{"n_layer": 19, "head_dim": 32, "positions": "learned+rope", "rope_base": 10000.0, "qk_norm": false, "parallel_block": true, "init_std_o": 0.0115, "init_std_up": 0.0712, "init_std_down": 0.00577, "lr_mult_up": 0.936, "lr_head": 0.00805, "grad_clip": 1.0, "final_lr_fraction": 0.1, "doc_mask": true}
Each number is 128 + 32 x the weight over its row's rms, rounded and kept within 0 to 255. Layers, rows and columns count from 0. Numbers have three digits each. The size before them is the row's rms in percent of the matrix's.

# layer 4 attention key, 32x64, rms 0.103, rows 0-31, columns 0-63
105:143144084125124086159141120134053168148077108117132125092100131156125137119122111146107111137125093095105119128139044098142132072133077080102117195118116076115205144124119081080096150129075175
086:168137119189149173155125121099206143145150130204171147098111126144143141179091064075091142151109120179103123138132160095149121140142136134113083097130164140125153115125051120122132107119211112
091:111086182114177129107125103157147111136189123087162138143186172121130147157086126093165111155111105127138098120160072134071157150143173186149145126117096065133095170146153150181075117176095100
091:100145111096112068106099136184138144198131108111103148134179128110111142075136196121130132086120180117133064084120118127186137067078094123154142101093150135144138141154143146139113130202074164
081:118098167158179117110152103191068094134084106124122113132134170119108132054143112116175116116111082109155130093106094134092100200119080142152096095099111120163115110130046124165099116135156190
095:147139132162102104138115094104070158163165171136081091142106076085147094167125095108109139119125079139207092129096085074138167135124137131129102106122099122101086100157163102121143062095065178
099:108124120091085105090121174106152109117086132075113116101107127032111124122130063151096090166130133088099127151135073176047119114136144132144155181089091162104104106117114128103084092143177130
102:024128150078126130175154097108126104173114133132157111119116146156106135135103132110167099113114152117114131106121114099023072089107139165120068148171100117107137107173136134171136198115118102
115:152099163108118086055127134165086113075128136136103132132070110153056097121122114129082158055115114080142065161136091094130149117159121082085161143177114117138130116106129134073083102077118129
086:178085124105122111062057130101161174133138118115154069143107093115115155109135154119140173176155156166146179053136133148127135090127100096084125149132195159152110104099067139148112128117146070
089:095162108112101191155141169141110181162159170091180153130141165174141133155117061124111123131153124136097171144140072120124183131070133145149097134049147139105116125124182190095133139103143176
102:090126101134095151125108111085122125055106101125158107086195140079090144122110100122114065067082150141136142172143158134118128105108084072119089102087111056151096102109160113114100142158114065
092:096127120136070044149092130072168132131120157107127135117092129100155169145201116091136161171132135045141109128101113124174100129134170064133167129187114115115138164113102121105091183153109145
105:180102115114184135099151129105141119114158115139177060144191154137145093122174160129147110137110134134108163095092111186128124139070134156063178134080095090126094114084152133121135064167081170
085:078134120071161060079131134189157108177094095184126170167148096129113135092094158135121090153168054139167108120118120109140128100102133123093104137102210133157099150128081173127143124140146146
110:088075153047100171150145118133119132131118109136116153056134112173155082146122078123135142174143182111142111150126128154068139104074114140096182153133132097152119140129115082138057156201159129
102:153142143155134145174072145180118091104099135115175107114113121124129117059134155097059090227104133116134143196108114176103123162139124089095120116168170130109101174103074160133110121100117103
102:043125148143091119123123124125196110127138100107127136144134138173197087094106080139095112171115171184200138131127130152155169102164149105115116139084094123118071124171125134043116150123152133
105:146150055073058117110082120079092154146159132105103087091085122165084163169110152163072110149135124128130115113140112105162096110159102145075135103115204100156114191130100131106150107151130097
098:165182167123124156139162171141099090118178122171107099126087176136141146124113197095090127172112116155124120086119116089135194128139097123164067168093131124060182163135165149119135184128149096
109:124106152137127144136128130091137082155084044103160105151112153088131125123153105094158078128156169177149108163078108122066155104113116160141164127132165114119150132164132011155168127108161162
096:114085103079138151163184195140094197124123139099139115196101139124058159106130107127130154137109155145173151095152121129107087121134103114072145140144088067104179149165086075113137120116084101
104:076163083118157111134094074123102142172188126112134149148134207094100084175161132122157107193090147165123106130135162121126148131106154103124121106145143158173135017140120118126124096146140174
103:089094099102113095138107082116078051121078115093051091113109094092119088090125108090142087142071196143106163081140135146117131123135089145155147125114103155161158190111134166104121105123090131
108:098140158116128125130168139110158133172180101126113121163080053147086128129116124097113184089142102129096175118089165139148171148129121080150131112137172102197168100125112180210164117113185118
098:127056124139109134170107159102131105188066136142153109108084117151093133161127132096118147143114164119117141130134148159161155155228170104077076141100134184093091161120128080135127098193101129
132:139075080126089074103140123120085118154152080121169072139147144135111105083093106142113175083127077121137118103108079175089074082163049145127112161167144112165099070115127105102092122117127115
099:157124210106053090091104171151107139110081082083121082163135120063159085156148126140161127165168128109106109152130112094180096148145136087110126119115134142126144163156071136135083146155087079
086:143138170114101112124134090085133165166063164146168132098178172100119137104131153148073181107035140133073151147098118052160109099091151187113166149139126148116168111150128116093127113116123110
104:155157172082121154174106090167137140114156143096209172121097103140135162141179140077108126069133099170172108151162106091132141115184134148107130171067086160170167133139119138098132145193120137
102:075070137115150142110118151101133080105141163107107175085161170106065122140132107168140207150109122152094103121086102089090134136136099086126109152111072134089094197093111122111200123133133099
103:190094079160165128174132185138142115118099122115093075112167136157131142170128148184166126104166175144132103070101092088116151102123177124146125127121103077180184131123107169131076083172149106